python train.py --n_layer=15 --d_model=640 --n_head=10 --n_kv_head=10 --head_dim=64 --d_mlp=2560 --vocab_size=8192 --activation="tanh_gelu" --norm="layernorm" --norm_place="pre" --norm_eps=1e-06 --positions="rope" --rope_base=10000.0 --rope_fraction=0.5 --qk_norm=false --attn_scale=0.125 --bias="none" --tie_embeddings=false --parallel_block=true --init="uniform" --init_std_qkv=0.0162 --init_std_o=0.0 --init_std_up=0.0162 --init_std_down=0.0 --optimizer="muon_variant" --lr=0.00174 --lr_mult_o=2.0 --lr_head=0.00696 --warmup_steps=200 --schedule="wsd" --decay_fraction=0.799 --decay_shape="square" --final_lr_fraction=0.1 --batch_tokens=131072 --seq_len=2048 --doc_mask=true --train_tokens=723400000 --steps=5520 --dataset="wikipedia_en"
Each number is 128 + 24 x the weight over its row's rms, rounded and kept within 0 to 255. Layers, rows and columns count from 0. The size above them is the row's rms in percent of the matrix's.

# layer 11 MLP up, 2560x640, rms 0.0602, rows 493-535, columns 160-239
size [ 98 101  99  99  98 106 101  98 100  99  99 100  96 100  98  97 104  96 101  98 101 100 102  97 101 101 101 105 102 103 102 100 102 102 100  98  96 104  99  96 100  99  95]
[[126 101 104 136 127 115 131 132 110  94 121 153 127 145 130 152 112 148 117 126 138 164 142 139 141 113 134 125 151  92 127 141 111 120 157 114 100 109 135 114 149  99 124 117  86  74  91 171 114  99 158 139 143 110 117 132 163 133 113 184  94 111 151  89 111  87 161  72 117  89 107 150 152 105 125 120 141 116 141 142]
 [116 157 125  58 108 128 120 139 124 102  90 127 164 186 136 110 148 169  93 130 150 134 151 117 129 164 160 161 191 120 134 131 119 111 158 137 148 119 159 151 128 128 154  99 153 146 139 175 121 101 137 113 110  98 151 117 144 148  89  93 145 144 183 125 141 140 140 107 153 122 113 103 129 117 148 142  98  95 146 124]
 [156 122  60 122  94 131 156 175 113  91 155 107  90 162 133 117 117  92 122 172 135 164 108 168 106 120 123 139 154 122 146 143 145  97 145 112 113 122 134 138 123 139 172 162 144 124 184  78 109 140 134 106 107 160  87 149 137 120 143 101 106 137 114 133 150 118 128  98 161 154 152 127  84 163 128 142 167 118 140 139]
 [146 145 139 142 135 146 174 152 194 104 165 105 150 149 159 114 112 122 134 141 125 142 128 160 131 124 122 133 139 141 112 171 143 129 110 139 132 114 102 112 139 126 114 128 149 101 119 115 162 115 161  85 112 131 124  97 125 112 127 133 154 184 136 172 146 145 130 148  91 126 134  45 135 120  93 170 116 164  97 126]
 [188 130 164 162 121 120  97  96  89 121 132 136 117 107 166 131 109 128  96 119 169 135 105  81 118 142  97 118  91 103 104 145 106 129 117 171 157 122 120 103 150 142 122 110 115  77 108 132 120 130 133  69 143 130 116 112 133 127 103 114 169 117 141 142  96 152 131 167  91 115 142  90 154 159 174 115 139 161 110 118]
 [123 142 157 106 123  93 143 104 143 125 122 134 150 151 127 130 100 163 148 143 120 181 108 126  97 154 109 138 131 111 150 125 114 135 121 159 165 149  82 139 126 144 121 152 155 187  96 117 138 127 104 107 178 183 119 145  99 171 118 154 136 115 177 111 154 136 144  80 142 150 106 126 119 116 154 161 167 116 144 140]
 [151 142 117 113 107 102 140 119 136 111 161 105 136  92 125 112 111 107 127 130 107 103 163 133 159 179  90 142 145 156 107 154  78 108 156 117 111 142 112 134 145 154 123 136  95 131 130 128 185 121  85 138 112 105 123 115 144 126 101 144 114 161 171 124  97 127 122 131 103 129 104 132 137 154 174 118 150 149 139 149]
 [ 90 123 136 137 148 110 110 172 134  96 123 141 155 148 149 158 124 204 128 140 132 124 138 109 114 161 112  80  60 155 110  80 173 134 121 126 106  89 147 106 130 158 133 117 120 146 108 103 182 150 116 126 118 121 113 105 143 137  85 161 120 129 171 104  90 136 119 146 124 102 169 109  85 145 100 141 132 109 131 126]
 [ 97 184 144 121 119 113 127 151 107 146 126 151 111 111 142  85 133 157 150 129 138 104 117 114 124 131 133  87 112 147 114  76 134 156  79 107 158 141 134 180 162 141 142 126 134 124 141 111 122 106 161 110  99 106 111 137 127 103 138 112 200 108 135 137  91 141 141  88 129 172 137 130 109 127 113 135 158 151 125 136]
 [116 114  95 154 123 171 102 122 146 161 145 111 110 146 141 148 153 121 127 142 164 150 106 129 153 104 147  87 163 108 131 126 151 108 126 141 105 134 103 131 148 115 115 151 122 102  93  78 122 133 110 135 127 137 127 113 149 159  87  81 118 136 114 182 121 125 150 135 150 143  77  99 133  89  86 139 165 120 189 148]
 [148 108 142 149 110 148 169 116 113 162  98 114  98 107 166 126  99  99  77 135 155  91 163 117 137 138 154 136 107 140 133 128 118 100 151 177 126 114 132  91 132 112 110 131 127  94 119 131 153 137 128 104 137 136 133 177 122  92 155 135 148 154 145 144 134 105 125 125 118 172 147 140 108 179 122 133 169 112 128 119]
 [175 138 144 117 108 143 127 170 126 129 115 115 109 150  91  75 152 150  79 173 179 154 163 125 122 116 108 113 129 135  83 117  76 124 155 118 148 134 151 147 146 124 124 128 118 115 115 113 139  74 149 139 156 129 141 118 138 134 158 153 133 127 143  87 132 149 188 112 141 167 153 118  96 138 108 124 107 117 138 145]
 [105 101 100 135 150 123 156 161 124 137 145 121 137  91 122 130 139 105 117 133 100 135 133 177 113  96 131 141 127 126 167 166 134 145 151 105 143  99 102  91 118 160 154  96 140 120 110 185 126  84 157 132 175 137 141 154 116 139 132 148 161 147  88 117 115 147 164 137 135 159 166  99 125 121  93 147 131  98 155 121]
 [160 146 133 146 131 134 165  74 100 145 148 126 154  82 146 158 113 119  84 196  84 138 140 175 121 147 154 116 117 163 171 128 122 118 140 136 112 130 137 110 152  92 113 114 173 117 116 140 135 100 113 146  86 121 109 112 147 102 148 140 150 123 180 149 144 132 106  85 122 150 108 120 118  86 121 137 138 139  85 130]
 [121 129 151 103 143 109 109 135 109 119 127 127  49 105 108 103 130 139  97 164 120 130 134 117 114 124 123 137 122 137 143 153 136 121 142 128 129  79 143 129 128 142 136 124 126 117 135 118 145 151 147 122 154 158 129 126 133 138 137 148 148 141 141 134 135 143  99 147 113 125 125 116 113 116 127 132  98 144  99 113]
 [163 100 153 167 135  81 126 116 116 104 126  96 122 159  93 133 165 101  78 134 121 124 122 131 130 133 152 111 125 143 133 119 163  83 138 171 178 100 138 138 156 139 122 140 141 134 121 160 107 131 114 148  71 135 120 104 144 149 123 138 140 139 172 125 122 176 116 127 137 132 143 112 111 140 150 123 119 172 118 125]
 [106 116  83  99 113 114 103 116 100 167 116 132 137 110 144 133 162 154 126 183  93 118 157 115 155 102 131 137 182 122 117  90 143 163 116 154 108 119 106 147 137 130 155 100 101 136 111 121 130 131 127 137 152 163 182 140 135 134 112 138 153 108 179 125 105 124 132 113  78 125 141 108 148 117 147 143 155 130 101 120]
 [128 138 101 165 107 152  91 115 149 155 130 116 126 138 151 149 139 105 120 137 123 168 149 158  99 113  91 135 141 128 133 121  98 130 125 153 148 117 110 116 118 142 119 129 124 134 115  96 131 104 116 123 118 135 153 145 126 157 123 165 117 125 129 143 113 185 149 105 155 139  83 140 154 120 141 207 128 155 140 145]
 [136 151 132 153 123 150 124  90 141 153 104 147 120 125 138 155 106 120 139 154 148  91 138 118 123 130 144  95 110 170 131 113 100 101 138  94 150 130 117  93 129 124 140 136 127 158 136 143  69 111 144 165 147 122 113 121 158 138 122 117 123 128 157 119 169 138 115 150 104 136 114 147 121 137 154 113 103 101 130 124]
 [149 111 109  91 115 141 129 153 113 170 121 160 126 114 160 131 145  93 128 160 128 151 120 156 136 129 157 151 117 117 100 169 131 142  95 140 105 129 136  71 111 130 136 143 123 135 171 146 134 148 131 111 137 152 145 162 155  88 137 167 136 166 113 108 110 129 161 124 132 111  90 141 133 104 119 183 144 152 112 114]
 [118 116 139  90 117 125 167 161 122 128 130 116 180  85 120 166 139 128 113 124 149 123  88 194 116 134 174 134 122 166  95 125 137 111 128 145 135 151 116 126 119 137 182 118 139 141 139 120 153 112 159 126 155 107 108 148 144 136 100 117 119 147 112 125 132 111 177 100 124  89 109  97  77 147 116 125 136 124  77 157]
 [158 126 138 136 133 170 163  90 105 124 110 110 118 128 116 126 145 126 103 155 175  80 148 111 117 120 131 125  85  96 116 113 171 138 157 146 113 144 169 117 125  94 120 146 123 113 105 155 127 139  80 147 132  97 165 100 112 110 108 131 169 117  99 101  88 170 110 147 120 122 159 104  82 136 150 121 160 114 104 124]
 [112 159 114 100 136 112 139 143 124  83 118 129 105 178 158  87 126 155 151 131 109 113 111 120 146 130  89 103 152 119 154  99 137  96 131 146 134 196 139  99  99 117  89 110 151 145 163 106 139 124 131 131 144 111 150 142  96 132 153 143 151 135 128 134 153 110 133 134 141 160 115 125 117 126 111 118 128 150 132 156]
 [ 65 126 105  92  79 141 122 159  85 139 163 119 106 100 179 150 125 154 156 117  88  86 132 178 130 158 130 163 140 134 114 105 131 159 150 174 149  76 109 146 172 163 130 128 189 112 106  89 117 136 149  82 122 130 129 114 143 161 122 114 144 131 105 157 129 155  89 101 115 107 122 188 102 108 134 111  84 112 113  64]
 [156 128 120 138 144 109 135 155 124 137 134 132 137 121  93 123 105 150 108 151 140 117 109 134 115 129 132 142  83 126 100 139 124 124 131 146 125 128 162 130  86  73 134 120  98 116 141  97 101 124 152 103 137 114 150 142 134 132 148 111 145 100 124 121 100 151 123 140 130  86 132 106  80 139 133 152 107 114 141 102]
 [111 169 131 135 131 120 117 151 155 132 150 111 113 121 137 151 121 173 111 186 124 113 142 147  70 136 149 106  75 133 100 108  90 164 165 118 115 134 115 140 160 128 111  95 171 131 107 112 132 138 147 138 144 114 154 161 174 132 137 154 173 154 141 145 156 112 117 140 127 159 158 156  72 133 112 176 125  85 177 156]
 [107  81 112 124 132 197  98 120 136 128 183 146 143 120 141 133 174 142 157 142 143  99 145 115 163 103 132 107 148 129  65 138 134 156 139 169  96 135  97  84  87  84 130 143 135 114 128 140 118 118 106 116 201 114  83 182 141 107 100 116 120 118 129 130 132 126 157 153 115 145  94 106 138 152 148 145  92 111 114 147]
 [135 116 109 149  83 177 150  80 168 124 123 147 137 130 158 100 131 105 110 100 107 116 104 127 146 108 125  93  94 179  72 120 119 152 159 132  63 125 127 132 171 129 123 122 147 152 174 106 128 134 106 121 176 118  98 122 111 127 120 172 117 148 162 158 131  93 136 151 127 122 141 134 168 121 116  87 142 169  80 147]
 [167 162 100 145 106  78 117 134 129 117 139  63  82  76 156 109 106 136 169 109 118 109 143 115 115  51 116 129 125 133 108 135 110 147 117 123 125  84 130 101  84 106  85 107 115 150  86 154 106 161 166 134 188 184 152 145 129 104 117 125 121 131 134  99  84 174 139 152 118 119 144 116 151 129 165 141  93 109 142 129]
 [125 163  92  89 116 144 155 124 111 163 139 123 147 132  91 126 128 111 106 124 142 131 141  91 140 127 135 148 119 120 144 117 113  88 135 116 131 102 127 129 128 112 146  95 115 130 147 110 124 123 135 130 103 148 107 134 150 129  75 158 136 127 161 162 126 105 150 129 107 113 141 107  88 106 109  97 132 155 165 133]
 [145  90 138  90 119 131 117 132 101 161 107 136 155 149 154 118 149 125 121 178 138 180 146 126 140 128 103 120 129  94 144 119 129  92 154 106 136 164 156 144 129 156 134 131  86 120 125 118 145 122 144 133 149  82 110 148  95 114 138 103 145 125 126 103 149 105 129 107 112 137 126 151 111 107 140 128  70 135 151  99]
 [152 177 131 125 118 108 118  89 136 132 132 115 117 155 144 142 165 114 169 121 135 107  92 128 110 158 144  92 147 144 173 137 151 126 113 124 120 133  99 127  86 101  89 172 122 105 147  94 137 122 142 156 144 139 119 127 158 103 121 155 122 173 139  94 145 112 118 157 148 139 112 142 128 149 184 117 128 116 125 123]
 [137 127 127  75 167 137 143 105 113 152 140 135  95 171 125 136 190 158 108 127 118 135 147 141  80 117 140 142 128 120 104 147 167 155 119 120 100 118 127 118 168  92 164  99 145 153  95 147 138 172 119 113 133 132 118  84 181 146 125 155 151 115 184 143 156 153 136 119 112 149 143 105 126 164  89 157 124 146 146 135]
 [122 112 122 155 136 107 156 147  94 138 138 102 155 133 145 130 179 123 136 103 140 143 156 108 125 138 149 186 131 130 100 122  75 124 117  76 147 129 104 131 115 123  84 129 136 113 146 137 146 149 127 109 113 110 157 124 116  90  95  99 155 127 134 142 129 150 122 177 139 120  95 157 127  97 133 134 111 165 143 140]
 [137 136 103 161 159 180 165 121 145 135 142 144 117 131 133 174  64  99 119 122 114 112 154 109 112 126 105 127 103 121 105  90 113 153 146 151 163 109 103 119  94 107 142 125 149 125 170  74 120 105 124 108 162 130 163 163  87 143  92 100  99 137 135 123 135 140 135 123 119 146  91 121 123 140 138 163 164 177 152 114]
 [139 137 115  94  77 162 172 134 125 186 163 101 131 168  79 127 147 154 145 139 119  97 162 135 120 115 108 147 123 127 130 133 170  88 108 148 132 159 111 126 110 165 126 117 142  95  86 126 124 136 107 119 120 129 143 168 152 137 145  90 138 123 144 150  76  86  86  91 103 110 105 108  95 147 150  95 123  82 114 130]
 [145 141 123  67 138 106 107 118 128 130 122 141 128 112 130 111 153 120 149  99 163 132 161 110 156 130 128 141 145 139  86 161 122 156 132 123 157  86  91 114 139 136 128 121  73 108 159 151 130 121 109 109 114 127 138  98 108 169  82 138 123 134 152 142 161 117 167 154 112 107 107 148 112 118 134 144 107 118 133 152]
 [133 105 113 137 102 115 123 141 160  92 140 146 125 121 152 126 129 107 145 133  85 149 147 153 118 120 120 116 150 115  76 142 130 121 108 115 139  95  91 106 130 115 128  84 130 125 161 202 112  95 100  97 167 112 128 135 118 123 104 122 145 164 121 151 134 109 127 152 146 141 117 126  91 136 125 110 150 133 132 143]
 [143  84 124 123 170 128 153  95 132 141 146  77 115 109 116  93 169 102 114  97 119 147 147 119  94 134 107 158 171 137 123 143 132 100 111 118 133  68 116 135 109 141 139 126 147 126 127 142 142 127 121 109 156  89 119 144 134 116 158 114  74 114  73 113 122 107 127 151 123 130 162 171 163 107  83 108 111 106  95 119]
 [157 131  99 116  68 136 137 138 115 110 130  89 103 104 142 102 101 139 130 154 114 141  76 113 150  88 124 111 117 109 184  73  97 159 143 112 142 122 160 157 122 152 143 151 115  85 125 131 150 181 142 122  88 143 164  68 119 149  90 161 111 145 128 119 113 119  95 133 123 103 105 103 115 132 160 109 126 103 118 109]
 [106 104  78  56  95 182 145  88 150 138 162 144  98 117 107 116  66 136 155 129 116 124 108 175 117 127 147 120 148 137 107 132 153 105 154 130 125 160 175 159 182 139 123 113 138 127 124 144 136 168  91 102 103 137  89 108 145  99 108 138 109 122 118  99 134 135  83 103 122 122 113 133 163 133 144 143 142 137 123 131]
 [ 53  87 139 106 118 122 132 124  78  98 109 126 131  91 136 133 141 192 156 112 141 128 143 124 144 156 158 123 136 157 112 105 110 123 160 172 137 124 124 124  99 132 131 146 150 123 119 133 103 106 123 123 147 131 123 136 130 151 113 115 111 124 115 101 119 128  71 140 131 130  76 122 167 124 102 119 118 101 116 139]
 [107 119 148 110 137 132 135 150 125 129 117 111  88 159 122 130 122 142 148 154 180 109 119 139 148 138 137 184 165 115 124 138 155 173 104 129 131 142 131 148 150 153  93 125 145 139 103 112 152 154 114 108  90 117 129 109  94 133 122 139 109 146 132 128 134 122 133  92 110 123 175 134 127 114 121 139  96 152 135 155]]
# layer 11 MLP down (transposed), 2560x640, rms 0.0668, rows 493-534, columns 160-239
size [ 97 101 101  98  96  99  97 101 103  98  93  96  95  92  97  98 100  95  98  99  97  97  98  93  95 101 102 106 107 101 102 101 104  96 102  93  96 107  87  96  96  97]
[[143 173 112 145 129 145  83  83 133 129 138 109 108 121 132 132 130 116 133 130 117 140 161 109 105  88 114  75 124 111 115 103  73  78 114  74 147 158 172  91 110 131 128 158 137 109 149 106  93  92 137 112 122 133 110 139 127 122 134  95 159 117 108 125 170 132 148 135 121 125 137  90  95 154 121 140 152 125 146 104]
 [109 159 120 172  84 152 121  86 173 136 130 127 120 107 176 111 159 122 115 129 160 149 131 150 146 120 103 141 127 122 118 111 132 136  75 127 117 120  96  78 142  95  83 137 106 131 116 145  83  90 129 112 117 158 118 111 140 173 115 152  99  88 121 160 114 122 117 137 174 163 139 126 105 128  85 139 150 125 105 136]
 [109 102 110 100 133  91 171 119 129  98 158 150 146 102  77 119 137 162 123 115 129  88 112 126 161 114  98 145  60 139 133 132 206 136 144 118 114 152  95 150 144 126 178 127 153 122  92 141 110 115 183 126 130 125 133 137 133 134  91 106 121 152 141 145 139 107 106 129 125  98 108 125 151  84 171  97 106 153 118 141]
 [111 145 119 111 106 107 123 150 135 163 124 153 155 124  92 162 108 104 124 121 141 121 113 153 119 165  77 124 132  91 165 138 100 145 119 157 110  64 154 158 126 108 131 122 121 136 105 158 109 116  82 153 128 117  95 163  74 112 120 172 137 115 107 171 134 108 145 124 152 147 148 163 139 136 126 103 115 102 118 137]
 [131 122 125 138 130 105 136 173 183  96 132 136 127 148 148 160 119 141 144 100 152 138 107 133 146 103  90 144 120 148 143 140 161  89 113  99 130 133 145 110 130 114 123 147 150 123  94  99 148  96 158 155 110 135 109 138 147 104 121 140 146 125 125 123  63 128 107 103 132  90 107 129 104 164  86 133  86 145 118 114]
 [143  95 104 100 119 161  79 141 150 117 131 160 121 120 166 178 101 176  93 151 143 150 137 132 147 101 109 152 124 147 117 127 130 162 144  84 146 162 130 122 123  86  86 130 109 150 167 121 155 128 144 116 124 151 124 135 128  97 118 123 117  85 107 123 151 115 136 113  81 129 142 160 134 120 150 122 154 143 132 126]
 [157  78 127 133 134 145 155  94  94 106  92 165 117 144 129 147 114 196  94 140 128 120 111 139 102 137 126 133 103 113 122 105 103 161 114 126 117 148 115 142 124 104 140  85 102 158 155 102 130 161 119 180 102 134 109 147 158 103 135 137 136  99  81 113 138 107 102 147 129 108 160 143 160 103  95 170 100 152 123 154]
 [ 67 101  83 103 111 129 125 125 113 168  76 127 131  95 149  88 110 110 151  75  75 148 134 172 138 103 115  85 181 112 139 141  63 108 103  91 181 131 129 141 153 189 112 134 173 126 121 154  94 126 105 156 159 112 112 177 149 169 112  82 114 154 141 163 143 141  87 156 150 192 132 106 156 160 144 166  91 117 107 151]
 [155 125  96 169 127 131 137 163 142 103 127 135  86  83 107 146 170 145 163 175 146 124 118 153 130 123 143  94 109 134 156  96 120 148 131 145  93 148 102 119 143 123 163 149 178 135 155 144  96 117 125 128 130 189 143 105 169 112 106 132 141 145 124 163 109 121  83 124 157  96 106 124  92 173 142 154 161 115 165 141]
 [163 114  85 129  93  93 132 120 158  77 150  96 114 131 113 142 127 124 155 138 126 114 111 110 108 140 181 141 158  97 139 142 167 160 161 135 111  87 154 145 170 120 128  92 136 138 115  84 101 125 107  67 115 144 142 126 120 164 103 120 135 128 173 107 138 114 117 142 133 144 118 138 150 145 132 113 127 120  93  93]
 [175 123 118 152 117 125 110 112 152 169  84 139 143 122 136 123 140  93 134 114 103 109  84 157 105 137 120 123 161 127 139 106 143 114 155 139 148 165 124 128 120 114 132 163 131 132 143 144 133 186 113 196 160 167 115 130 112 135 182  87  79 112 106 111  74 121 123  87 139 146 119  96 132  68 152 135 117 140 128 112]
 [133  81 103 124 110 115 144 188 144 131 141 124 103 101 164 138 120 136 122 157 141 162 103  90 129 135 165  97 116 135 103 140 162 106 140 165 154 136  98 143 112 108  99 119 135 116 134 151 127 151 115 166 115 134  76 118 136 174 111 118 135 103 108 125 109  98 107 144  96 101 145 133 150 110 138 118 169 110 122 106]
 [172 117 106 154  91 136 118 138  94 130 124 126 120 140 132 120 127 141  91 113 136 133  95 142 108 166 111 114 127  97 136 113 131 156 123 104 143 130 144 107 151 143 159 124 131  85 143  99  71 136 102  99  85 154 101 125 122 135 110 119 120 121 170 120 174 101 109 134 153  79 132 164 169 176 138 118 100 115 149 101]
 [123 124 134 118 106  92 186 177 112 124 107 128 119 162 130 147 125 132 142 100 153 162 145 142 154 101 108 136 159 141  68 131  75 139 152 125 128 134  72 187 104 136 173 154 116 147 140 144 141  89 135  85 135  73 114 170 138 130 127 117 143 111 117 114 100 121 140 175 158  82 106 136 119 131 133 119 126 108 182 136]
 [154 110 127 103 166 109 125 122 114 127 113 132 119 125 146 139 135 159 104 152 138 162  80 118 122 157 101 116 135 122 121 157 140 125 121 175 151 135 188 123 126 143 133 131 151 114 130 111 128 135 146 134 134 122  95 140 112 111 135 139 116  96 115  99 127  97 157 100 127 121  93 161 141 120 150  83 118 146 138 124]
 [134 122 130 172 127 137 166 113 149 129 144 181 139 122 164 115 151 183  99 129 124 127 120 145 119 120 120 150 107  95 157 140 123 113 151 150 119 127 162 104 117 127 113 108 155 110 149  97  80 161 169  66 149 114 113 126 146 129 140 141 161 101 104 135 158 141 114 112 117 106 103 150 146 136 118 153 125 123 170  87]
 [108 151 118 153 121 101 122 129 146  96 125 165 119 142 137 142 154 164 119 117 122 128  70  79 173 122 173 138 124  87  96 139 153 144 134 166 138  87 140 134 135  77 162 113 152 126 104 115 174 154 152  89 144 129 119 141  99 178  77 112 132  99  97 121 135 180 169 141 104  91 110 110  83 108 133 116 114 138 113 145]
 [148 100 151 136 133 126 123 133 167 114 125 146 144 142 140 108 128  80 117 137  99 134 146 108 155 104 145 105 109  98 155 141 133 151 143 148 122 107 127  99 109 142 120 176  89 126 149 100 160 145 144  66 106 151 137  94 146 108 127 103 141 141 160 126 162 122 104 219 148 151 141 143 122 155 120  94  79  95 120 174]
 [112 151 108 107  78 148 157 162 180 174  80 120  91 109 122 148 141 112 135 119 135 142 132 101 140 115 172 107 133 113 111 134 121 183 116  77 113 129 146 104 132 139 139 111  96 138  68 121 121  58 123 140 140 125 129 120 117 128 132 135 127 132  87 122 125 114 155 149 115  74 134 131 119 114 126 142  92 147 131  96]
 [100 119 139 136 136  94 138 116 157 152 113 134 140 114 127 128 129 136 132 159 139 117 133 152 157 131 106 139 133 131 144 112 163 119 145 101 103 145  86 169 114 143 165  99 189 138 130 107 143  91 106 152 161  57 109  70 139  90 123  99 161 152 117  83 134 125 100 111 131 135 134 139 132  98  85 107 115  93 136 117]
 [116  80 116 149 128 106 135  92 109 134 157 131 113 105 116 148 152 136 148 130 144 123 103 105 195 128 128 104  91 118 117  94  91 101 148 145  85  97  86 165 110 122 120  90 141  91 145  71 114  97  99 118 101 123 129 155 144 155 144 107 134 121 141  68 102 123 132 156 149 157 151 132 108 123 147 145 100 127 160  89]
 [153 101  94 153  97 138  84  88 125 151 117 111 122 135 133 103  95 126 145 152  93 150 114 151 156 147 155 145 115  94 136 130  74 180 134 138 121  99 128 154 153 118 108 119 127 180 146 131 102 161 129 123 130 161 107 104 146 144 129 145 113 143 150 150 126 102 129 159  92 141 146 119 183 104 117  85 132 114 119  73]
 [167 146 121 204 122 146 138 130 127 119 125 144 150 130 123 139 129 121 105 160 134 124  75 135 119 123 135 190 112 122 144 102 140  94  86 154 131 103 126  96 116  72 182 122 162 127  94 133 144 128  91 124 160 158 105  99  97 135 102  91 151 125 127 122 119 110 126  99 114 162 155  86 154 121 128 147 120 115 145 133]
 [182 164 101 144 118 137 148  95  96 121 140 112 160 126 119 129 118 121 103 110 142 137 135 147 120  94 128 123  95 132 161 154 132 137 145  92 118 118 188 105 112 144 117  82 126 145 111 138 104 139 160 109  92 118 103 149 127 135 125 150 165 153 134 108 114 105 112 131 110  78 129 113 108 127 150 127 146 120 113 119]
 [142 121 125 158 140  94 111 106 122 121 135 141 128 106  92 184 164 132 132 133  94  87 138 130 115 130 133 128 153 156 139 111 115 129 162  94 124  98 150 155 128 101 102 101 100 122 143 159 121 144 118 109 106 123 110 129 143 139 146 131 140 125 155 114 127 134 181 126 124 162 170 127 133 127  91 135 135 164 173 110]
 [150 128 174 113 105 138  88 138 114 154 129 129 127 100 119 116 127 100 101 118 139 142  88 111  89 147 165 100  98 131 154 121 135  97 127 146 152 156 104  94 116 146 114  95 123 124 135 110 129 115 165 112 126 104  95 106 111 148 109 131 162 125 138  61 130 141  82  83 152 137 132 154 140 115 141 107 125 152 122 176]
 [186 131 143 138 134 125 142 128 144 144 134 159 145 136 139 185  81  91 129 127 137 133 118 121 123 149 143 151 117 116 159 127 145 128 102 154 114 130 103  91 143 141 131 105 161  74 147  95  94 192 144 142 128 139 114 116 161  98 152 109 126 102  79 163 120 114 128 131 139 127 116 171  90 170 135 102  83 113 170  99]
 [117 121 108 147 108 141 123 156 143 136 147 129 121 139 138 123 142 141 122 139 133 102 143  91 132 112 131 129 111 100 130  96 152  95 145 103 129 147 139 126 128 119 129 135 147  83 166 101 133 169 120 165 140 152 103 134 177 158  94 146 120 116 117 127 140 120 114 133 131 103 137 111 141 155 121 120 131 142 164 136]
 [ 96 131 130  85 128 150  94 126  87  88 158  91 116  94 125 108  96 124 143 123  83 116 139 140 138 135 152 102 104 116 150 149 121  81 139 113 104  84 146 147 143 136 101  91 127 124  87 121  74 125 114 170 105 188 117 134 136 132 114 148 118  81  95 170 133 137  83 106 116 109 118 112 143  81 155 145  94 175 132 122]
 [142 149  92 141 107 147 155 132  95 140 134 127 134 131  71 139  94 129 139 131 159 118 127 152 117 122 106 151 100 160 142 128  89 112 152 119 140 121 149 124 128 100 123  93 101 170 133 142 137 115 151 103  64 150 141 148 124 134  52 111 115 109 129 111  94 125 149 129 131 114  96 100 149 124 125 110 142  97 167 120]
 [116 155 118 144 124 123 152 123 172 105  89 140 140  89 109 120 120  98  92 147 148 141 142 131 132 149 121 116  95 180 188 151 144 145 130 104 156 125 128 150 127 146 133 159 160 105 122 131 138  99 147 142  83 116 160 145 106 106  96 137 147 133 164  86 163 124 135  91 160 111  87 110 146 139  85 164 163 127 118 131]
 [ 88 138  99 166 119 149 147 145 113 131 110  87 127 128 128 118 135 145 137 109 128 165 134 113 126 151 141 135  97 103 126 122 130 138 140 112  85 120 113 142 125 156  70 102 144 115 108 119 119 124 155 104 138 121 122 156 102 115 144  82 128 150  76 117 104  61 121 142 129 131 159 103  99 152 180 101 120 108 108 113]
 [152 132 134 114 103 124 129 126 196 176 137 128 109  82 156 146 136 131  98 123 144 121 109 155 141 101 132 136 154 113 117 165 124 109 126 163 151 148 120 130 146  99 158 166 139  80 145 132 158 148 115  60 126 140 127 105 103 136 228 136  98 149 160 119  87  97 106 160 128 119 123 132 121 149 122 112 122 111 143 111]
 [101 123 126 158 124 117  73 155 152 141 162 131 138 147 175 126 145 135 120  99 141 139 119 116 141 170 123 116 145 146  96 152 134 159 162  98 118 128  91 121 132 140 141 137  82 131 129 149 134 123 126 114 115 136 114 122 159 134 146 110 127 101 144 120  93  75 138  94  99 107 156 117 144 134 115 130  99 137 153 123]
 [ 78 133 130 139 104 142 125 157 173 102 125 135 146 133  87 122 164 119 136 145 122 122 137 108 142 128 132 134 161 120 146  87 146  83 132  97 145 113  77 133 150 141  96 127 130 145 138 157 149 146 153 105 133  84 138  77 129 166 124  97 176 140  98 142 149 130 119 136 137 136 169 110 120 148 147 132 110 145 130 114]
 [102 129 197 112 124 118  97 127 124 109 146 150 118 109 122 128 112  95  78 106 111 100 103 120 127 102 141 156  92 147  73 115 139 141  92 123  71 125 148 127 150 142 115 138 144 149  88 147 157 196 166 104 129 139 104 113 139 118 138 116 175 137 108 116 111 139 133 128 192 137 138 103 111 140 137 130 109 136 136 139]
 [150 112 119  89 167 106 125 118 166 156  97  96 152 100 152 178 152 111 107  95 115 133 169 132 160 135 142  89 155 138 157 104 161 171 132 144  88 135 135 161 113 148 118 156 136 135 116 107 128  92 105 119 153 120  73 152 127 127 112 121 138  98 138 112 145 115 148 131 114 164 179  86 106  92 119 113 127 126 146 130]
 [149 118 163 150  70 145 127 115 133 111 121 120 170 121 121  94  70  76 144 182  89  88 133 154 130 142 137 164 150  74 156 133 109 124 114 100  96 164 122 112 146 106 105 148 146 148 120 126 117 154 149 173 167 124 178 102 116 118 148 130 118 128 144 122 103 118 186 156  57 119 151 131 116 103 122 104 164 145 109 105]
 [125 159 132  98 112 107 135 140  64 125 123 127  89 146 137 118 106 103 103 142 126 124 130 132 127 115 119 117 151 149 148 112 146 117 103 137  93 160 151 118 127 142 176 152 139 131 156 115 141 118 102 138 148 157 101 104 144 138  94  74 142 132 147 135 153 137 124 108 115 130 103 100 129 107 186 125 118 115 135 152]
 [ 96 161 154 190 166 154 141 127 141 107 139 133 126 145 116 156 125 144 157 115 134 138 151 136 113 117 145  97 127 112 141 116  79 161 146 126 139 112  99  87 120 160 106 144 142 140 106 129 106 109 136 169 117 115 121 128 133 123 143 143 133 112 117 121 134 163 117  91 120 117 148 125 104 125 160 140 140 141 118 149]
 [169 161 143 159 139 150 116 110 137 127  90 116 178 146 123 125 152 111  84 115 121 116 121 145  90  97  82 133 122 137 138 163 101 170 148  95 129 159  74 125 135  82 172 153 110 107 140 176 118 102 146 115 137 104 129 134 127 135 130 147 138 133 181 103 127 107  97 138 163 146 105 148  80 133 116 110 133 113 127 152]
 [ 90 111 107 172 147 106 125 130  64 109 149  98  91 138  84 136  97 136 128 125 109 123 129 161 140 119 121 165  78 102 142 136 116 146 131 143 147 155  92 156 131 140 125 107 134 122 161 152 115 150 135 120 139  72 154 136  80 110 145 117 140 156 118 138 136 136 140 158  82 127  94 133  75 120 155 127 168 145 142 120]]